Each number is 128 + 24 x the weight over its row's rms, rounded and kept within 0 to 255. Layers, rows and columns count from 0. The size above them is the row's rms in percent of the matrix's.

# layer 4 attention output (transposed), 256x256, rms 0.041, rows 251-255, columns 64-127
size [ 98 103  94  99  96]
[[120 168 105 160 154  90 129 135 133  89 120 111 108 111 133  83 168 113 140 134 162 123 138 112  96 129 121 111 151 132 158 146 107 115 136 101 144 151 164 107 105 148 158 119 117 107  98 101 161 124 158 135  69 134 142 115 140 135 159 141 147 159 154 123]
 [176 156  99  89 134 108 144  98 107 145 168 141 162 132 148 128 134 125 111 137 155 111 125 134 118 175 156 140 133 143 113  78 114 127 123 117 120 123 143 133 167 180 129 144 111 132 157 130  87 106 116  95 109 113 113 111 186 138  97 105 104 131 111 146]
 [147 138  95 120  98 140 124 120 137 111  95 127 147 146 152 163 136 157 140 103 145 143 107 122 141 104 123  69 156 121 122 112 131 143 124 140 151 184 166 158 118 126 106 134 130 120  99  96 145 121 124 125  83 128 113  91 165 105 129 109 140 103 102 122]
 [112 105 107 108 122 127 128 112 135 109 187 127  70 115 110 127 133 140 138 111 155 105 110 134 144 161 117 149 105 172 172 130 184 123 148 129 149 176 160 153 140 120 120 111 116  60 110 160 119  89 140 123  94 123 102 146  87 138 107 109 136 109 140 120]
 [152 153 123 153 116  92  83 152 134 141 127 122 150 130 124 115 136 117 115 144 147 184 116 127 122 162 150 147 105 182 160 131 161  96 160  89 124 136 128 118 126  87 127 101 123 169 102 173 125 144 136  97 177 117 140 127 160 157 160  82 162 139  85 108]]
# layer 4 attention value, 256x256, rms 0.033, rows 252-255, columns 64-127
size [100  95  96  98]
[[152 119  99  96  93 166 122 159 110 147 114 148 127 134  97 154 151 136 129 128 131 105  92 140 163 100 157 139 106 150 128 134 144 155 118 119 131 125  89 132 110 142 144 132 117 150 166 117 103 108 125 138 155 120 137 139 147 128 119 134  73 145 106 152]
 [140 120 141 182 126  73 141 141 120 154 114 164  99 118 113 119 125  99 130 127 180 125 142 126 102  65 160 122 135 112 119 163 145 157 144 115 138 130  88 118 142 131 153 169 146  79 124 203  85  94 153 150 162 187 114 111 155 122 143  84 150 128 112 117]
 [ 79 167 115 142 132 119  88 145 165 104 125 132 101 159 115 112 168 111 149  82 115 136 144 127 109  88 129 118 129  92 190 144 124 173 107 120 107 109 124 138  80 117 164  96 127 137 136 125 101 137 122 130 103 161 145 131 156 160 144 161 114 157  96 110]
 [132 148 131 123 111 159 121 135 144 121 176 139 106 128 116  75  92  95 121 102  76 105 161 129 157 111 169 119 119 120 105 144 117 169 132 122 115 134 108 131 167  94 140 124 141 130 112 132  74 112 101 115 146 112  91 121 119 153  90 142 128 119 148 124]]
# layer 4 MLP up, 768x256, rms 0.0474, rows 0-47, columns 64-127
size [106 108  94  98 102  99  94 100 102  98 110  97 102 106 103  95  98 104  97  92  96 103  92  99 103 106  98  92 105  98 118 103  98  88  93  98 101  98  96  84 102  94 103  92 113 113 103  95]
[[ 98 179 146 104 121 178 137 124  92 136 145 112 105 135 112 130 118 111  97  77 114 145 141 152 148 130 173 148 146 115 134 164 123 186 146 134 133 156 139 157 157 147 136 133 131 110 113  83 133 124 107  99 165  71 135 128 119 113  93 165 144 132  78 132]
 [158 127 135 126 152 131 142 139 128 129 159  79 126 173 124  81 123 128 156 135 115 143 107 120 122 148 105 160 150 138 123 137  99 102 152 127 134  80 104 107 114 107 100 204 131 138 144  94 129 157 143 127 145  93 116 156 168 112 111 138 153 146 108 124]
 [109 139 131 125 140 130  90 110  93 129 129  85 201  80 134 157 139 144 114 121 111 161 121  89 106 116 105 134 133 141 148 119 112 115 152 151 141 147 114 149 123 148 142 135 129 128 129 124 138 108 180 150 159 129 174  98 139 122 131 142 109  96 149 121]
 [152 121 129 124 164 104 189 119 130 132 172 154 109  82 103 108 121 134  99  91 116  91 152 137 113 128  97 139 127 128 156 166 142 132 178 147 112 108 125 170  95 122 142  90 100 119  91  80 141 151 115 132 139 103 204 119  84 141 134 116 116 100  90 138]
 [118 150 126 163 142  81 124 136 173 156 207  87 138 168 143 153  96 140 108  98 124 152 126 130 154 109 137 159 151 159 122 101 145 130 142 131  82 124 142 131 104 150 136  96 132 147 117 149 144 140 121 112 154 140 129  90 145 125 163 134 131  85 130 126]
 [147 163 146 146 145 111  69 123 116 164 134 131 142 131 140 135 142  96 158 105  87 150 118 111  91 111 114 100 103 162 154 123 166 124 136 113 108 103  91 126 169 131 211 127 102 137  77 135 110 116 157 100 111  86 146 154 160 150 131 113  96 119  83  94]
 [173 104 129 127 138 137 171 128 127 132 171 145 131  97 115 182 157 119 150 110 102 130 111 148 142 150 134 107 123 113  82 122 145 143 139 114 118 128 111 108 148 125 147  90  91 136 148 112 119 172 153 114 133 134 171 171 130 119 108  90 145 152 105 107]
 [161 122  96 136 182 107 100 171 137  98 137 122 128 143 141  77  94 177 155 162 143 141 148 119 127 100  87  99 151 115 142 107 116 125 149  90 110 139  99 145 134 119 150  97 133 125 156 165 124 128 145 103 104 110 160 103 143 123  99 169  87 144 169 130]
 [143 118 118 139 141 119 109 177 101 172 115 153 135 147 115  99 131 146 131 147 120 142 172 164 204 118 120 130 120 136 111 180  54 121 146 119 173 138 153 155 148 145 108 117 129 118 202 104 126 133 165 122 136 117  98 140 164 108  78 112 135 142 175 156]
 [131 126 133 143  98 133 116 138 100 178 145 147 116 141 147  77 100 119 124  99 140 185 164  95 160 134 139 101 154 139 119 132 128 115 107  94 142 133  98 130 132 111 124 119  94 135 118 117  80 150 166 150 155 114  77 144 115 105 127 137 128 113 124 117]
 [ 98 141  79 118 103 121 130 113 116 124 149 142 140 135  94 105 107 133 147 121 139 152 152 161 111 159 105 151 110 113 119 128 107 113 192 145 181 151 112  67 146 142 149 162 114 162  89 170 140  84  79 139 115 132 121  89 120 129 129 126 106 129 100 106]
 [124 112 165 101 132 136 148 152 124 102 174 159  95  95 134 131  76 152 122 135 111 125 122 163  81 136 126 131 115 110 115 129 180 106 155 111  96 133  98 168 114 139 123 118 140  89 144 137  88 128 145 114  93  84 145 106 160 142 109 127 118 105 132 117]
 [128  71 110 112 101 161 115 114  89 156 100  86 110 135 134 138 123 132 136 141 149 128 118 161 137  96 149 134 139 120 113 117 135 115  92 153 124 119 157 149 108 153  79 134 125 124 156 184 110  89 141 109 200  91 149 123 149 121 104 117 195 135 119 130]
 [155  55 139 128 122 145 118 144 129 113 130 133 150 121 139  95 110 138 124 160 113 120  71  95 144  87 135 109 161 101 116 145 136 118 127 105 136  99 143 105 168 134 129 147  91 129 180 127 136 110 138  98  96 118  85 100 128  90 148 111 111 161 117 114]
 [125 138 142 113 127 135 163 173 156 105 131 106 146 126 149 120 124 164 109 122 147 129 123 108 149 112 104 137 109 121 158 141 128 143 122 110 145 127  95  96 150 140 137  97 132 116 140  89 149 171 143  67  99 133 110 132 143 151 152 155 138 115 140 140]
 [177 125 161  80 129 135 107 124 137  97 133 166 119 157 111 134 105 121 115 130  97 117  83 140 124 125 198 150 165 118 158  89 100 122 129 129 126  93 121 161  98  99 115 128 110 165 108  93 105 108 155 124 154  79  96  96 137 155 137 145 153 137  94 172]
 [ 75 132 130 118 100 131 112 134 118 119 111 130 128 107 166 157 154 125 110 103  85 148 123 173 116 184 113 144 112 141 122 132 126 167 168 114 125 129 121 134 105 122 160 127 123 160 104 164 135 134 155 135 130 123 159 112 160 107 165 138 100 139 147 162]
 [122 103 135 105 111 140 102 119 191 145 133 137 115  95 129 140 158 173 137 139  99 144 126 106 155 108 167 138 140 175 101 144 139 133 179 138 146 124 134 157 122 109 108 162 152 142 138 114 151 182 119 136 117 125 115 151 155 101 119  54 140 104 110 105]
 [ 87 108 148  94  57 206 134  97  91 141 141  78 122 141 142 113 165 123 137 130 159 137 141 133 104 148 115 169 147 120 140 134  99 124  80  86 122 122 142  95 134 146 146 163 140 108 155 110 135 106 153 100 139 123 103 125 131 137 109 107 141 121 115 120]
 [137  69  98  98 120 167 163 133 117 126 152 103  81 122 155 127 161 127 125  88 120 146 157 161  61 125 179 149 138 101 143 122 137 120 133 165 112 141 106 128 109 164 154 148 145 115 110 179 126 127 119 119  91 169 147 113 114 130 136 132 158  81 110 116]
 [127 139 158 140 114 125  97  92 131  90 116 142  78 133 124 136  98  99 125 134 130 166 166 107 120 132 135 115 109 132 139 121 133 102 146  90 144 131 107 165 175  95  80 105 145  87  84 142 114 109 132 137 159 116 166 149 158  97 127 102 143 104  97 130]
 [117 142 148 120 142 103 170 110 147 112 101 153 126  91 101 134 127 153 163 144  97 133 103 119 122 159 143 132 121 144 178 108 134 169 119 145 121  89 102  95 149 117 152 134 108 109 158 153 136 134 110 105 106 118 143 147 160 130 103 130 170 137 160 141]
 [119  95 138 100 142 158 150 143 125 127  85 114  80 134 156 119 126 137  92 106 120 136 137 171 127 169 128 166 146 121 144 141 134 134 123 103 129 145 178 128 119 107 135 164  87 146 134  91  87 118 163 113 138 108 107 144 143 123 163 100  87 183 142 139]
 [133 110 125 122 105 121 149  96 144 137 146 120 118 170 115  98 124 108 179  99 147 124 100 114 158 106 125 146 132 138 124 137 170 162 134 142 123 156  92 152  96 124 120 115 140  94 147 128 105 145 158 123 115 121 143  74 107 145 143 133 152 129 114 133]
 [177  62  64 106 147 113  92 125 179 108 117 131 128  95 116 117 102 150 110 136 138 126 115 116 111 130 137 153  99 136 158 113 100 111 180 142 114 125 128 130 123 182 126 107 130  80 115 147 124 145 101 131 114 164 113  93 132 119 157 129  96 123 102 124]
 [127 142 119 114 133 125 151 124 166 131 110 144 119  96 140 161 144  85 143 129 126 157 184 166 114 150 147 161 133 113 126 105  83 150 145 152  98 143  77 131 137 146 145 102 132 125 169 129 143 119 163 131  85 122 122 132 157 150 113 135  65 149 154 111]
 [146 130 169 130 117 138 152 124 153 118 135 100 104 132  84  98 121 130 118 122 171 140 109 148 111 113 121 145 106 129 133 131  98 121 149 108 151 117 106 128 115 127  99 125 157 167 132  77 120 128 154  92  69 195 130 122 139 115 153  73 135 112 137 132]
 [134 100 154 120 129 104 152 166 143 126 146 111 124 144 140  89 164  89 149  84 148 116 135 145 153 127 137 130 118 118 116 106 127 139 129 123 162 157 138 103 156  71 158 117 105 150 152 155 142 140 134 116 116 106 143 162 137 125 163 121 103 158 137 127]
 [ 94 105 154 130 135 142 120 132 109 108 125  96 149 113  87 138  85 141 106  98 154 142 145 133 104 109 127 135 127 118 148  98 127 163 101 138 138 101 125 107  99  86 132 130 140 141 126 134 150 157 148 114 100 139 147 111 127 137 133 145 123 168 151 110]
 [102 161 172 120 141 103  90 109 122 140 131 128 116 108 109 151 134 144 164 130 132 145  70 130 121  95 146  94 120  92 136 134 119  77 160 165 128 168 123 172 107 108 147 134 128 105 159 173 178 146 178 128  97 129 187 160 151 124 112  89  96 114 118  81]
 [ 96 105 148 148 139  95 137  78 123 115  62 116 114 147 132 131 159 168  94 126 108 116 179 135 145 145 125 150 114 103 133 147 120 153 130 151 153 105 131 127 145 166  85 119 162 150 148  80 128 122 102 118 137  92 146 116 157 177 116 146 146 168 135  98]
 [175 123 132 114 127 132  83 153  95  93  77 118 137 124 109 123 105 129 141 122 131 148 123 111 138 117 108 137 103 108 153 150 130 113 152 100 114 121 158 119 123 131 154 104 107 169 152 115 149 114 148  72 202  96 108 105 157 152 151 107 162 156 136 147]
 [144 112 106 117 140 138 100 150 132 168 125  84 156 172 114 175 120 161 114 111 144 121 137 144 170 125 116 136 153 142 162 124 123 156 105 140 131 157 142 124 124 137 154 126 116 133 116 112 138 150 119 115 130  85 114 107 132  87 143 129 134  89 106 115]
 [139 108 155  82 107 148 162 107 119 144 140 148 109 144 116 151 121 154 117 140 157 150 138 111 127 134  95 102 105 152 101 128 130 128 102 142 133 123  81 129 160 125 118  98 119 151 164 167 179  98 141  88 107 137  88 120  94 182 117 148 147  92 131 168]
 [107 137 144 120 112 156  78 140 131  70 109 127 147 128 112  77 156 122  87 139 133  87 145 116 136 116  81  98 149  95 100 143  97 116 115 115 173 125 123 128 121 130 100 109 109 132 148 146 134 120 104 124 137 133 152 126 127 163 119 149 115 127 109 135]
 [106 118 146 157  94 141 120 128  84 135 141  85 141 107 139 160 135 166 156 168 115 131 169 122 172 156 144 156 135 150 152  93 142 124 123 116 159 130  71 104 107 135 146 101 107 104 156 121  94 131 144 136 174 104 171 168 120 132 118 158 127 138 146 121]
 [124 144 137 119 119 144 142 130 130 184 130 100 127 122 141 139 119 128 146 118 183 131 110 132 106 141 108 157 119 190 152  96 182 138 125 159 109  91 131 130 131 160 159 152 101 108  98 112 108 113 126 129 146 156 142 129 112 138 121 113 155 119 158 137]
 [129 162  78  74 136  75 110 128 133 105 102 153 110 153 115 162 135 115 129 115 116 102 166  90 118 114 127 148 116 133 158 166 114 103 152 114 164 161 100 126 114 134 122 114 161 124 157 118 164 151 171 171  97 127 174 111 131 139 108 134 153 127 162 114]
 [137 168  97 114 133 155 116 147 130 137 110 143  96 143  95 137 131 149 116 103 120 163 134 130 148  84 116 115 132 165  92  68 130 145 161 137 163 140  72 177 145 125 123 148 170 135 117 137 120 148 119 132 127 126 104 100 143 147 170 112 122 127 168 126]
 [ 72 142 126  76 141 120 118 147 126 130 140 128 112  94 124 141 134 146 103 118 156 134 174 164 144 123 122  91 166 181 137 153 143 142 115  95 163 135 132 126 103 173 114 113 101 111 149 131 149 122 113 106  82 133 132 121 146  82 140 137 117  89 130 127]
 [131 145 153 140 136  69 148 112 103  99  93 157 113 132 115 109 146 147 148  76 157  96 118 116 179 116 108 181  93 160 152  96 140 143 116  91  91 171 124  78 118 136 118  58 125 190 122 138  86 165 126 167 192 120 162 162 116 134 111 123  99  95 158 120]
 [125 113 160 135 140 112 165 118 133 160 161 144 143 147 122 141 141 111 152 144 150 139 107  96 134 162 129 137 119  68 116 111 134 132 162 154 133  98 118 149 121 107 118 138 159 148 151 108  61 130 113 172 122 121 135 108 137 143 126 122 138 180 106 116]
 [148 113 152 189  95 127 125 120 122 131 177  74 134 153 107 149 116 124 136 118 113 163 154 122 119 100 123  82 169 142 142 140 150 130 138 187 134  93 132 155 136 135 129 152 100 165 128 176 124 137 144 116 129 112  83 100  89 125 149 139 132 111 118  91]
 [130 115 120 109 150 133 105 130 101 187 125  86 147 132 165 143  92 108  81 148 109 181 164 129 147 138  92 154 145 127 132 102  90  91 129 114 112 152 139 104 141 136 151 125 105 135 174  93 127  87 118 118 101 152 133  72 138 126 120 144 125 128 155 123]
 [150 159 194 131 100 128  96 119 109 128 113 157 152 132 137 102 120  90 115 117 109 119  93 119 135 154  84 120 129  86 106 173 148 128 105  93  91  86 138 157 117 105 139 135 110 115 127 141 118 146 111 149 173 118 145  93 146 143 151 139 139 167 151 117]
 [111 128 145 109 126 153 154 145 100  74 113 134 145 105  92 109 154 189 137 133 139 107 103 141 145 108 180 130  85 149 129 112 158 115 147 127 125 134 112 127 141 108 120 135 133 112 171 127  92 111 125 185 137 122 118 118 156 112  99 105 135  83 152 148]
 [154 154 178 118 123 123 133 190  86 106 131 128 134 124 157 206 125 105 126 134 140 121  96 114 131 118 108 126 132 141 127 144 133 110 132 131 167 135 126 117 125 130 138 122 126 126 147 180 158 101 122 116 106 131  90 113 150 122 124 139 134 138 128  95]
 [131 146  92 129  79 144 166 140 109 131  84  97  85 156 163 130 112 132 124 152 151 139 128  94  75 103 121 125 145 130 160 126 130 117 167 161 117 128 101 129 143 123 107 142 145 128 148 162 151 145 123 152 108 116 128  78 145 140 146 147 125 106 135  99]]
# layer 4 MLP down (transposed), 768x256, rms 0.0473, rows 0-47, columns 64-127
size [ 95 104  99  99 101  95  93 100 119  92 112  92  98 109 106  95  97 109  91  94  94  98  92  99 106 108  99  95 109 105 118 108 101  90  96  93  95  93  97  85 101 100  98  93 111 110 104  96]
[[146  84 106 106 118 110 100 108 116 123 109 157  95 125 135 111 140 159 137 142  96  68 151  90 177 129  84 131 127 142 142 122 149  69 169  97 112 150 171 116 169 140 150 147 170 131 144 161 135  80 112 144 132 134 139 127 120  95 105 133 141 129 175 144]
 [159 154 127 156 125 116 113 138 108 119 141 119 119 105 129  89 101 102 128 125 139 148 100 111 113 130 132  95 108  98 158  92 146 117  81 137 131 155 162 137 108 114 156 105 111 113 105 135 130 135 124 132 107 145 138 139 117 140 122 104 184  95 154  79]
 [117  82 121 131 112 128 145 179 145 112 118 132 141 152 102 172 117 113  90 116 123 132  96 124 165 138 122  93  84 107 141 130 161 132 141  82 124 123 121 157 118 123 120 143  95  97 111 132 118  96 159 117 143 167 109 137  58 188 124 120 116 121 128 142]
 [127 111  82 170 132 113 133 107 133  86 184 140 115 134 110 149 132 104 174 124  93 163 126 140 115 148 143 146 108 126 122 155  62 144 144 107 140 117 155 137 131 139 179 119 151 145 122 157 118 148 137 128 138  63 146 124 152 131 150 143 176 109 146 150]
 [106 145  86  96 123 136 143 161 124 135 131 124 163 133 154 103 129 134 158 143 134 130 155 107 141 129 124 118 126 134 145 143 144 128 154 181 134 153 126  66 153  87  86 144 129 119 138  66 152 153 121 109 148  92 150 126 145 124 132 167 137 137 108 149]
 [119 155 110 142 108 157 143 133  93 114 150 146 118 139 102 184 102 176 110 145 138 128 148 118 150 120  90 104 127 111  92 117 105 169 127 136 115 128 131 116 166 162  84  87 113 131 152  56 130 131 121 105  96 155 141 125 136 117 117 123 104 149 144 146]
 [102 111 134 114 154  96 142  91 125 146 127 148 132 126 127 157 127 134 135 118 140 106 136 132 133 102 145 166 131 166 112 175 120 117 118 109 105 122 140 192 147 125 112 129 140 127  93 137 147 134 131 130 102  80 133 112  89  92 103 109 131  91 127 123]
 [131 137 173 125 148 145 154 150 135 135 101  91  96 137  89 110 115 125  95  95 128  65 130 137 136 154 125 121 183 119 143 155 125 126 117 112 152 143 132 118 132 132 124 171 140 151 138 112 110 146 110 149 131 135 128 147 126 147 118 120 145 100 172 110]
 [166 103 101 148 116 135 122 142 126 168 132 137 140 109  89 115 147 128 126 164 129 135 152 175 207 132 110 129 126 128 146 128  65 144 131 157 145 159 161 174 158 143 135 132 144 142 159 144 134 102 132 141 129 113 116 140 160 135 116 101 148 133 156 150]
 [131 155 146 115 151 137 140 122  93 128  65  80 152  93 104 162 132 171 114 127 154  96 100 122 105 109 113 123 160 152 137 133  99 169 157 127 120  53 140 135 113 143 150 127 145 145  88  70 168 115  98 120 168 170  98  89  93 171 109 115 139 139 164 101]
 [143 140 164 107  99 111 134 135 148 118 135 152 122  82 103 141 130 119 139 130 122 116 139 187  86 164 135 111 118 113 119 165  84 108 132 110 106 106 114 128 112 174 162 136 132 131 142 159  65 107 157 100 142 119 128 101 182 150 131  93 103 187 131 143]
 [115 125 134  99 101 125 118 138 146 115  89 105 120 149 114 122 143 169 155 108 150 146  77 144 150 160 160 139 103 134 113 118  86 147  98 134 124 105 188  88 113 136  91 168 107  98 101 127 112 159 139  94 143 163 120 124 102 111 143 161 207  84 127 148]
 [117 152 157 107 143 124 147 142 101 126 123 156 138  91 126 128 136  90 112 150 110  73 160 115 112 120 132 143 152 111 101 159  91 141 113 106  96 123 109 116 121 161 156 129 152 112  99 129 148 191 143 153 127 130 145 140 119 173 141 126 112  72 142 147]
 [131  95 116 135  98 134 148 134 146 123 130 118 117 112  87 138 181 112 139 110 181 137 117 130 137 134 138 135 100 103 127 131 107 147 120 112 143 110 109 113 165 152 154 142 128 126 121 117 148  52 152  93 172 108 149 124 164  87 158 117  96 160 139 130]
 [108 139  97 130 118 128 172 170 129 156 109 105 123 131 112 141  81 145 111 110 101  85 106 102 120 125 124 147 110 149 131 129 126 114 142 150 137 145 131 108 115 165 140 123  92 110 132 123 161 146 149 143  88 154 114 130 120 136 115 126  82 157 104 124]
 [127 105 151  75 117 130  96 114 150 125 161 140 110 134 164  84 131 124 171 104 136  95 127 128 124 138 118 116 111 115  93 163 107 123  93 121 161 125 134 103 135 105 177 101  97 151 168 176 163 119 139 109  93 110 102 111 130 131 154 126 125 133 112 133]
 [115 157 102 148  93 125 160 151 138 110  95  99 153 171 160  94 120 141 149 141 135 120 133 107 126 155 138 104 144 134 117  99 158 157  62 136 153  88 120  87 142 107 114 129 148 116 168 137  91 109 120 135 126 139 111 144 110 147  94 106 143 114 156 103]
 [150 117 128 100 105 148 100  62 118 103 131 148 147 223 115 173 132 114 125 109 154 144 100 137 162 182 132 114 113  86 106 148 125 128 132 126 156 144 137 108 156 154 134 143 109 109 162 104  88  75 144  80  96 137 129 133 129 129 172 137 114 121 144 135]
 [126  99 131  63 155 114 110 141 133 138 113 125  97 139 145 149 146 141 142 161 117  99 157 135 116 108 116 136 136 114 116 141 127 178 165 134 125 173  98 150 162 100 107 126  90 106 167 119 125 139  83 123  95 153 152 105  86 126 150 138  73 158 104 146]
 [109 133 139 154 113 123 159 155 159 131 145 131 148 119 142 139 161  91 144 105 134 126 122  86 113 140 159 131 131  72 165 147  90 129 114 159 122 124 154  96 116 127 149  99 161  96 107 113 150 139 184 136 110  99 104 121 137 114 139 129 122 119 132 104]
 [132 171 123 156 116 117 122 131 132 119 139 102 104 128 117 103 119 102 141 125 142  85 170 131 124 170 130 117 111 149 101 135 143 138 120 141 122 116 120 134 146 122  99 127 145 121  83 115 148 151 119 131 116 123 179 118 128  89 126 139 156 108 152 107]
 [117 127 116 113 135 121 120 126 138 104 165 120 124 179 126 122 131 131 118  97 135 145 124 123 142 144  85 114 122 107 115 117 119 118  69 154 119 152 133 107  78 133 124 150 166 136 100 166 133 132 169 138 128 133 153 128 141 107 168  96  68 136 123 156]
 [171 149 135 112 129 165 151 142  95  74 133 120 116 126  95  98 148 122 120 144 144  94 131 173 148 103 109  95 141 102 121 127  90 111 112 111 156 138  88 107 122 159 134  92 112 155 118 122  74 139 147 101 123 130 180 175 117 108 121 138 142 105  90 181]
 [108  94 142  89 123 112 112 102 141 139 142 144  97 104 138 134 123 118 136  99 110 139 108 121 124 124 151 145 157 147 113 160 139 127 153 106 166  73 185 114 120 133 140 150 152 148  88 148 119 128 177 127  97 105  96 127 108 139  91  77 147 120 110 119]
 [152 125  83 148 145 154 146 129  98 148  48 107 154 106  98 111 122 150 138 115  55 127 150 122 165 127 133 118 125 125 118 106 116 135 149 120 164 145 152 147 141 128 178 126 157 109 144 147 107 144 138 154 125 116 140 131 117 109 148 166 141 145 154 121]
 [155 104 121  87  91 111 144 129 146 135 136 143 134  90 104 130 145 134 122 112 152 101 123 110 108 113 158  75 166  95 158 152 131 142 137 108 126  89 148  99 140 109 135 124  77 157 179 146  99 155 113 119 145 130 143 125 147 131 136  93 129  97 163 133]
 [163 124 123 169 134 154 133  81 154 178  76 122 136 154 102 126 118  81  87 162 104  98 161 133 122 123 154 123 135  97 170 106  77 115 144 135 137 139 150 148 131 106 120 108 145 133 124 150 109 116 147 147 158  99 107 155 115 111  96 147 125 117 113  98]
 [148 124 123 132 120  87 124 120 139 169 198 168  98 137  98  74  99  90 130 110 128 112  77 113 159 105 119 149 121 138 141 107  99 140 107  98 110 156 108 101 192 107 119 145 107 107 158 107 105 170 163 119 117 143 175 119 140 153 134 141 163 152 108 128]
 [159  90 163  93 125 143 118 118 117 126 142 102 101 153 142 183 127 136 141 154 145  97 101 135 156 117 128 120  94  93 113 173 108 113 112 128 136 117  94 136 108 109 123 102 148 137 156 141 130 102 129 122 131 139 128 110 145 126 138 182 157 117 123 137]
 [116 124 119  99 127 123 134 160 163 155 171 159 170  87 128 104 123 139  91 128 152 141 110 137 110 108 129 147 110  86 156 193 141  86  87 155 100 122 116 125  89 162 153 141 171 120 123 146 145 146 131 132  92 130 184 105  96 131 116 144 108 119 115  97]
 [ 87 137 148 121 126 120 130 103 152 108  61 175 111 139 133  54 105 126  84 120 111 143 152 135 124  92  93 168 143 133 106 148 105 131  91 110 143 106 142  94 127 133 130 156 177 130 125 144 137 151 143 157 104 162 128 107 150 136 131 126 123 156 131 128]
 [124 126 133  89 102 121 157 116 117 130 129 127 133 107 145 143 103 152 128 111 130  91 113 166 183 111 142 137 145 140  96 152 154  97 133 126  75 156 138 142 154 119 154 139  98 108 106 169 156 119 110 146 173 143 147  91 153 124 164 130 140  98 125 141]
 [ 98 160 132  81 148 137 127 119 108 103 148 114 151 112 137 137 105  99 166 170 102 110 154 110 123 126 118 190 192 150  99  98 167 158 132 163  94 118 123 139 158 135 121 143 110 120 171 130 146 162 117 101 148 139  96 155 173 163 130 145 132 120 119 118]
 [153 131 146 140 136 147 111 156 139 116 132 184 106 114  75 141 144 146 162 142 116 157 122 146 103 107 116  90 120  81  88 126 123 141 126  94 165 158 117 178  79 121 178 140  84 112 140 119 145 109 134 143 103 144 105 108 156 165 170 106  93 135 134 140]
 [111 130 147 146 163 168 119 124  91 117 147 112 109 146 127 135 158 160 164  96 118 108 129 124 135 147 101 122 119 132 143 101 137 151 128 131 131 145 121 110 126 119 111 152 192  79 142 112 141 140 121 111 111 153 115 153 159 103 131  92 184 181  71 119]
 [165 132 152 108 157 114 106 166 140 138  97 150  65  97 121 176 139  75 130 125 144 123 121 139 111 130 163 133 158 107 116 124 158 157  89  88 144 170  99 125 134 110 107 111 133 157 131 185 119 177 103 139 153  83 136 143 136 115 131 109 158 153 135 122]
 [118 104 148 106 169 118  89 140 185 128 119 151 104 122 154 153 164 125 157 163 162 120 154 124 132 129 109 159 138 115 125 152  88 137 102  97 159 109 169 126  77 121 120 121 118  79 116 180 125 121 182 113 140 107 160 137 110 138 130  74 109 158 118 137]
 [134 119 148 112 111 165 127 136  89 125 128  71 124 168 147  92 110 123 110 158 121 147 112 134 125 144 103 128 127 166 163 103 150  86 115 128 157 118 153 116  61 126 196 156 136 160 151 125 133 157 175 156 118 124  82 100 134 100 131 142 139 119 131 138]
 [133 141 150 144 113  99 143 113 121 111 120 111 171 134  78  99 150 106 112 148  92 113 145 166 110 172 118 114 154 134 111 111 126 181 122 181 165 128 126 104 117 139 152 142 117 135 106 113 117 119 170 144 145 141 129 155 154 103 109 123 121 158 107 140]
 [188 127 146 106  97 131 118 159 132 135 117 125 141 130 117 132  95 110 176 119 139 112 157 160 151 135 165 132  86 127 107 152 115 158 135 120  67  91 132 131 133 146 112 122 172 147 150 159 129 189  99 113 137 138 146 131 118 113 106 162 167 167 121 106]
 [148 169 103 144 150 178 124 167  76 134 111 120 166 123 137 122 108 111 108 165 124 112 126 103 119 188 113 113 117 110 128 160 163 131 138 140 130 121 118 142 123 120 144 112 114 164 129 126 110 148 102 108 147 132 109 108 144 146 140 101 128 128 112 177]
 [154 154 106 109 112 119 115 104 117  78 137 102 146  88 105 142 132 103 128 114  79 119 136 149 121 120 132 172 126 114 114 115 115 102 140 178 109 134 137 141 141 175 162  97 167 138 154 141 119 134 125 179 129  55 112 106 129 129 115 166 125 128 140 136]
 [112 165 133 130 109 147 152 126 120 118 101 117 164 133 133 106 117 134 134 142  88 166 107  81 146 161 128 128 103 128  85 101 131 120 117 149 144 115 128 140 150 110 104 152 187 112 108 141  82 126 155 152  94 119 107 149  97 127 163 121 127 123 132 138]
 [121 123 129 161 142 162 137 109 174 105 143 145 142 146  76 171  99 127  96 173 124 116 142 127 124 112 137 105 131 117  97 133  97 175 168 152 156 160 178 109 148 155 143 148 155  66 125 138 107 128 130 126 190 119 105 114 120 156 111 124 123 144 151 150]
 [125 142 134 130 150  96 137 162 156 101 114  89 137 129 128 102 108 115 123 207 120 124 187 137 133 120 143 131 114 177 125  93 141 122 104 104 138 130 104  95  93 113 160 120 136 141 127 104 115 149 140 110 145 158 130 127 143 120  96 154  92 135 125 115]
 [129 124 136 127  82 114 107 185 101 123 100 120 160 174 124 111 119 110 149 112 137  90 113 146 153 147 111 121  59  77 119 121 138 147 125 131 133 150 116 108 134 149 123 159 131 114 130 150 134 131 143 142 124 174 129 132 136 102 119 113 127 124 130 154]
 [129  92 110  95 121 114 138 152  72 169 135 150 114 103 158 149 131 121 151 124  85 119 123 165 106 112 168 142 136 115 143 140 134 113 144 117 129 129 123 147 144 114 142 124 169 157 106 149  70 141  90 122 113 106 134 157 159 145 135 142 121 110 111 120]
 [138 148 134  98 123 148 113 119 182 112 111 136 125 138 159 109 166  96 107 138 143 120 145 114 128 117 147 101 138 130 156 105 107 172 152 114 181 110  99 144 163 147 110 138 134 118 126 137 155 133 126  89 104 118 119 114  78 161 133 123 153 154 117 115]]